Each number is 128 + 24 x the weight over its row's rms, rounded and kept within 0 to 255. Layers, rows and columns count from 0. Numbers have three digits each. The size before them is the row's rms in percent of the matrix's.

# layer 15 MLP gate, 384x192, rms 0.141, rows 138-160, columns 0-95
099:097171113116150181169138110133113128143091144138095105148141119115119152148146153133135152160134141158085106104138115154139111156159180118133140106156122114092148119155143111124123124145139155110137154120151088096103136145108147078140120115096161160122155115110151143104104170141115126117
099:135121092140139151176137129127152098155156108070154106150141142148162112115107178084096131168090140125096105118078108114148132126118144117132115159138139138183173158122140168158110136143115132138144115137107080121120141144162092122120127107143125153121169127151108139117129127099095164112
097:102135130147079150115099133132119130091120111162156132105120180117164119087062151117114150164127135126136125088103112138149144114141130082108126154137119133137149173107112152102137096163117131168116126158099111162116122140128091110112161132125154105131122116112119131125088137168101118115
101:118126122114165133111123128118175112131154179138105110102144121153130119102122157131088092084115127101093089112107149137151080119127135140127105112097108122169113124125130097138107090105124199136134139121111136103122104160116183132095139111088127130124139127106136112122098139130099115137
106:110094122151089119157157072121155139139109114143130106135162107161113178152154131151120133098153106167123154153120128118116141085114127157179130134113141142153125113111105200169101083127106117119137144110127145134128129115068121145130138147154104109123145144160131096148147143120167108098
096:169110092156139100126148130148110167168107125119101127115120141096121124111135126121162109143122135124112125094135129129111139104130118121131169123115158115136136135138086107087117137092080153158152091105132153113101142136102095078155158141173104106079160118123140131121110110107136109208
106:138100127094143080078158142149111133188112128126198131162135138141145178162111084131074153138168118148103152117144089112160113165109157160135103135145121143112129132095130108115114138121108111147131132110121119136103104119107135116142100117137126126117157091148191105109152135172101149112
102:119156169158137125145150132150112079118130124118111086121146061137114126099172120178162121162120144111124129115143131153157087094147163131105140176162092141122146131147132134163152113138078149140135119093093117149153146133140092128131097124139165132187142160146168109129119114091089130112
101:137133121154117146153124160123150172108157132092132098131117135124132079082092114145130141126131088156140109146166109105093158114119135126107113158102131103085101149144121131161176148122104134135128086128144131135129120168150097110147134125142127161127156158130104098113120114062136117148
100:164088153098124140115143145185094150140112143108151110116133181119150091117133140107105122113087152154136138107140113130137127137109111109120125139109165141148119101115145152140137125125142150158143110130118107109124147105112071132120164084095149197151100120121100105159078092184105106095
098:138117122155108177156141092140071127135126084153169127108137137134173127114155123183128144160117166163171126128097110139127147176096144127172147108134145128112091106109109158130127125099091162144142109079107152120121100110140105176099125139121112164117128145123122114102135122153076122084
104:133116085169108120129131123164119126114092137164143117116159072103125137161101134094116076088127141150124142134096084177143120114094104120094094158116113139145101138166106129128125174090174137137145146106105113187124176134157158125134159121123136141135123110176140115136112116131123125127
098:104135133093116169136121100134145135161100110144156113110116131089135154097151133100116112118152117102167139094121129108104097092136089115117145156173126099114114144160119148126117110124169131084073124149129133119086162063147153117138077170150099093130149114114103111107107131138079109105
099:214115187118107157101114134127115125122130143125142158133117106163139146099114089149148135135169140114129107142171142154135158139122127158156130150138144142144184134109144160121129118150137140119114095142119140156135104109097109171084099119180086157097173106105104124141126146143101134110
099:125145110150095100099137140109144138129156130179105116118126107151139124109125137135095142122110155144149091125110095140128112157131123134092156146157172124152113148148102136097116134152169156128176144087127150114141131142111191119136137123117098072150130114111089154110093144136166124144
103:128134101141171124131183108127121131140170112142102148133077147145157165113082151166158127146104112129137124118146122110169130145115165138086124145183150099156114128127133114136095159123122149074146118151125149159127186127124123160138134051129124149112117142097152153072119173165112128136
103:132101148168114136123142122132061116128136169136116121085132109151119135127145144094113142106114143176162106100162180104112111108134186157147115139154135156149136104100102142133125115140137129094118100108101106177109138138120155114163104154175147058122115103137127150104071078118138113111
100:135132160112118093142130128158115139104133115122145141117177113111147072160089123110123143162140124125131123135149125105099144116163107162107120156067157090113107124131146122122140158110160148149121137102150116105143120106115148111132170154136168130131134113175136171124135115118126158100
105:127117118120134104141196134167103147115147141153130131120175111148154091099126135136137109140178094164164163141115118115104110160129156169141116147117120144098163086141150171122106101131148145118128117074144114123145112121111130104131064126103124153113143147163195151151120107106143193081
105:084110119102151134157116150160133159133099134144155145109099124147119103119108110161144100116147137129171124136131107120127128123110092107117078145133121137149095090112102130130110135100087118170116097113131085151095154129156150116136131124159119109117151133101152117111168099156162117162
102:093094121128077115097118144136147076132119126155112130097112144132118145137130088150132152145124118111113103116139111168126109156142132103102095121136149112203114172103120149126148142178178123155109162091165123120169154117117166157165130116147106157145110176116145123127145118122185145126
105:137080067106117142105070112141172169153124172132149104113121174134125100150120120121138134157140129119140134081106113120140120145109135134142131097166114132086122124113132132152165119146134126128146161138121137136158127132114133138128114132122150116167124154143087084098093140132104104096
098:119127143156116104124122165136161146148147148136116104161122132137149121133146145176118103116133101115168091100092097163147077108107136102141135151161158128098149152119110165112160123126132126132155097092135088132141101102110128133124136122163103125111143143122093148096144103092104117093
# layer 15 MLP up, 384x192, rms 0.146, rows 138-160, columns 0-95
093:175152108119138159161190098093110148146100160174143126129090137105145100157141110089141136119107137154134128117145147159108089133156148117098112155134135146125106113123113149119068113118091144110118140080122115150096146133093150134131145103112118142118147144124143116141128158147061118104
099:135101102103144134151128121106114113115106116171156152127119112135121131117136104118156085141118130109164160157155110141115102120120119139137104077116200173150099186109141110157159128128128094109071116105140123131138145167083153138099136131123116104102076127124119093132178124146152143137
109:133152128120131108136200098162113086137174117101110124129136120126143122089138123095132133123149135132096147130107138106110124136122144130115153129119120155139103125143124112093161140124175141112118140146149082054126112132146136163090146116132150114081101155112140124116099138148125171091
106:117140143110127173110135109088131092121135130103126139170128096097124130108154095099092092155170162103184130117101112153160178161164114133089152119119153121104143115147096114116126113111176153111102127138149113143132136166104085122142122131112121139143144114137138146160135144122170116145
104:128111129080132157144156130086130085130142116118113098134127104104119144151114134136111143149168144152101152113120099124106173143124164116161128149149129126129140143100132179116081116114151124145116066081118102107137103098161108152163139137107151063103149099131134122159099129133139098119
098:125128051134107118138132119099144117132126111147099121092166132105103137112120136120142105175158136122154141115111143131134111111186161138151151159124150131130103104163099130142126143080147171130162106110133151102106106163115128096144166115146136120152168132153112130150119098086129105142
105:112145164087155086128141144179143142159137167122131136141119153142121073140075078138139105109171112148116096121148098086079120138149164136133147155157125098115104161074157137130109156088141154075092152127148088111089110150142126136113132133117107115138114110117130112120127164100128132110
098:105120142173096112106167132136145157137113136093148150119131161134145112110132158134138117096117080169159117139130091142133132109126063132108139112144145119098148113142143158152141132113127105136135160112146115116121116115080127126132148084176116128108088103143161088156143115114116162111
101:130118119150111112109144143105140165113173158090149104112127157088154113122130087142091141111113092118117113093169115084104126151109170157113143157087109067097115161148165150108137148129092088128148117118154107167141112133159123130139129156097093154160165146089114129156156186113126124189
095:152102129118079154131135124174112118119157147136115110084101124125134118135153139110107128099139141117129167094130133138111098139138161109123107180098149159134163128119164147131129168108132120129146109119114133119183159055140100141091158097157158122108102126113105089157099156148108114154
095:127112120140134147094103117147105138143111191104128115129108127143152086083112121087102140118132143125106114125102131087141117131155169200117129117124169092107086124109096112111131133120109113107112100100165075116122101137154090119155137148112070127114120130110145146103133119100102067126
096:158129123124193093120160105134130087114161125108119150108152145121080111113094145179130131137144130124097123109154163178108089091151158098096120130135125099121145116058129140141127079102114095128140134139122156117099118158050114092127163101141091155138096130140097154125157111097123132121
096:095153160165134098130124134144078103166158118077163152166162166107142150127113127159132151132079093133169123137164156073152144115116121157133095123122159109118129115145111143132099114116143115087169152137122118161147133088135125117119140128138116131148106167135107170131153125127136105099
096:038160107139075085115130131152096129177133128130118115102161129125130137147150111166144160113087122126130181129141089105123117138106135081143143101116111140135115133157127101119128158161115129121103139140138102097118167148167155114160146124105119140152119153111108135101151156135177132131
097:142136125142139115146119144103102126171176092158130141130120081136120112105151130166131092114138117165105128163096120088092119113156106130116108125060116140131112137148082108113098113142129113120129113110118185123154136151137151108152112115130121119180157097161118130078132139100142121131
098:117126168099088108127127136160124134133127149147136139109148135146113134139155135105127149159161101091067111084129087141147146124123132117106183112134098149118095129115134127114138104103131103157071124118104105121104116151161096064127145159150109111110144126156145129182103124113121176099
100:102136161149102111114141108123116106136153124114129116157117147125146163099079124113152101162126114137121170179115124106140119141118119090192110134135104146113136149093113134130108100136140152120177110141145116135104119129116127108111143134125139178172141170103124098151162114117072180147
094:065075133127143101149184099094127152119127136135133134162122101088103154134128139101173121110145157154116152111133096125131115135186154094166116144137168108146128140155127146128141114110118138101139104110145168128142126107112107101110139120083133129095153162120169129077094155132131162103
101:099126092143111151113133162146157160100109142155122171161088123146157132080117154171138124157101124106125099126114134130159103124124100102166149076165135143149158125118123178101133135169131126106125154141137091132147061092136141074141131114104082118120150156129104133099133120093148145095
100:107133130146183153107146142107102127069143153103093121126160128126127118146084121088127138146128134113094135129125129083141159125116119105112124094167150143098157089167124113109110109134129119136114161118118112097148115124139145102127111108098119129068130141156139154086105138116116129155
100:130194108101134128198147138129133105131137156149102105131123107138166108156127111122140132123151172146094120130121118135152104085143149140152119164157185099123143103138103103147121134125084148127109167126130129183148133096150121118142129155118117108096069088139109145115081102119132127105
102:127139130140157145125145113138086139147155121149114144186142090090104133083127089162127105162162161099110132107129102104131143107125148127170148087148154092136140089144131153159124131130131073113104180105085148118172117095135155130124104164137125137138161136132177131129121109094107137132
094:162121041125139117082123126134125132172090120154184141164143116142108091143156160156122117158148102145125138198135114128103090145084139129091160110119141108097101095162118132133110121108125164133115162124128135123137125156081151118123149142067115163136147149118162109156127145141107096125
# layer 15 MLP down (transposed), 384x192, rms 0.145, rows 138-159, columns 0-95
096:158175100067132091086125116131099119116115094123139104109114149110133132088151107098135145165137150079133127137110130123101122146145152116129146106141120137112149109128125133119130118123141108124088162156134075102156153107133137074103110150116131120184120124158154136119154097115109125141
101:126154121113126144131066120153137136124117116105121148162137147173090120117138118119125147155104129151091169161163120086110141161139157109106109118134112162091137125147143173086150144149140158122131114113096163092175115110090130134141158103148154126082096118143151108157102102119049198106
111:117151110135166158143105149162105120158118164131125144135156170136115096116158090099181116138118169131084054112101150085145167146168118131173122123126119159143143124140128114115147177152149139111134103102134085120129110165102134126141163117150150153119174121159153128118122112134158119128
103:119156119120189167105111117091137134146104130130155125114112112137095138096138101142158080142148166099116144115099138166127121140113180129114111148129121158088125133120134122140135076149099141114159165119119127164150117129084165106152132132150140134077114144122135138181144121169119139118
107:102154136113167122135131139149073113177122097128114148111143095124116105152113135094151107141184162136113108165092102121152124090132122120199082080064131146099122112137121154126119116097111101102122141143155162164127139132092133129093129150158125144114128158123149090179147149127134084163
100:156148143134137120099113125127132106163140151135137157162099133123099104148092122165141098119126157132140173108138154105157123123122104107096099118140080134137111089133144072126140111155124106120138105142124096130145122130125087135132168161150116136091132123116134138115119095149167142137
098:085196139152149119124115097174133137126116134144113136118155133094137114135132128098073093139116140103164131122134104139141100116130145063122153168117139122128083140077154162116106143131173125103120125095118148108138110108181115109087156102151116106147113117146112135127099125155126150115
095:121114100139136131133128118130112183141117119115091171133142098123110128100161139148135160103114094208118140171117154131164144149072116135148164125113105122144141123099101182155141129125126177122091107145147172119108132099138112146167117096140127133111157120135125095145131142137181090124
102:112141086113143095127134143110119166108139176092142122139133100142129154131092153124131157136111128156142101119143101148134111123124069106140135143156100144119131129118142105137160096175134178142133128080147117230147186171172126121146132128107149127141146100093119114144164160105119068174
098:106135131148121093118114134141150100172144126145122178170104111127107116063147160133154142124176114112095145175107129091111107098134118145125116133135098132136164118142120152136159137132098132130145150153131090171130118124128121130116137147121116117131130126091133180122142145134059126114
096:142135116125099108146125113171134167130142107138115119105133144126153125171164132152121115129140125142162134107147116149131129107116095123107117123130169134074130119098120105120102157107123137109160131138101164146118144116127096109164173135111084112166132145134132123122119117169114133138
100:093121137183135156131134100152126109120155125097157166129122125125130125106122117142124148145166116137115146141117128107126109101149099113142154117107122142137158170118104144126151123155114162132164087124134152117113128138134153147123082165095142092124141108125113111130112124113153104080
096:161141128127074103159101124086153138158116153088164136134151128161132176142163110140116111085151148146112129135125135171086105121089153136140080128126121154122096157145126122175109170113095149128090167128116125147134130108130146134122130115126114123153141183102128146142117132126098107081
092:160106131144144144123138122130112166105140090110107145160146148112161097119088114128149109118137161188169142172122120135100138075183124148085141123110128128144116097137105139111078146106096146110145120140137146110114163130099107108090136144088160109101133143139159147151150113065156139161
100:137144142136094099135118125110143150172172095116114138142103132113078080152157129128137102120119139123104160132108126127139120137121110110112143121138166149109143151116157131136121161112150114108109122136134151139129095140149185148128116152102074132173131130114112163157146136116147138156
097:099129126146129138097134083112151105087108103136144124140109115149139100143132092140103191133109135140200144131160132156130159176092159117130179145156139143127126161154126145173117127137102144125106163135087145120095159098124128099155108140147109180113115122075166112135079107102107139118
101:131135137137111139124168140166157112132133127121088135139142116075103129141116128138116117129139155125136137122149076151123113169137137142113097127107157096116114174112098128144103098148142131159082116132095146117117101148098108137133133112141107087099142139137147181143134144147104138134
096:110135146132132112135113101115140120098147169121123114144146137133174105122122115134119122152133118109164128137140138106114165084151136091101112141111123166090107182112116156120133116113147157138161127112112087092173119153129115116099120100108143155092124117112113165137157118089122158138
102:107113159103136092124162157127109137126162145131135111121140128121071136126113097132160161129144125109122132106118107104117144107130168101113136116155124122077071089087123139129097138097134150175096184124117154074124156105159116119115134120160135128104116128115117123125120127150119144169
103:106123123152155117157140099121140133103123116093118202135113115094138115108112185136162182133154113128081130147152132113130155109152141139132100176154185132119144125134178126159150133141141135123147150132118154089097153122127165139097127134111110138153138116177130114111086095163089122123
102:119134173121145117131117145127150151135118130130160133114129067132139125160120131122116101103166151137090113114121070145146098087138137139138093142152162124107121107160140135124134119120103140148186133118128106170118129113123116144136171136153069067091090095112134145154148136102113143107
100:177131139102117130148117116112103119143130147149112109133107100107097163112125138161148100164104134145127104169119166167141111146101075139169139181116060106138122129149131088110088111124156131112138098094138141132108135144128087098156122123101085179051105120115137160113147138126148111175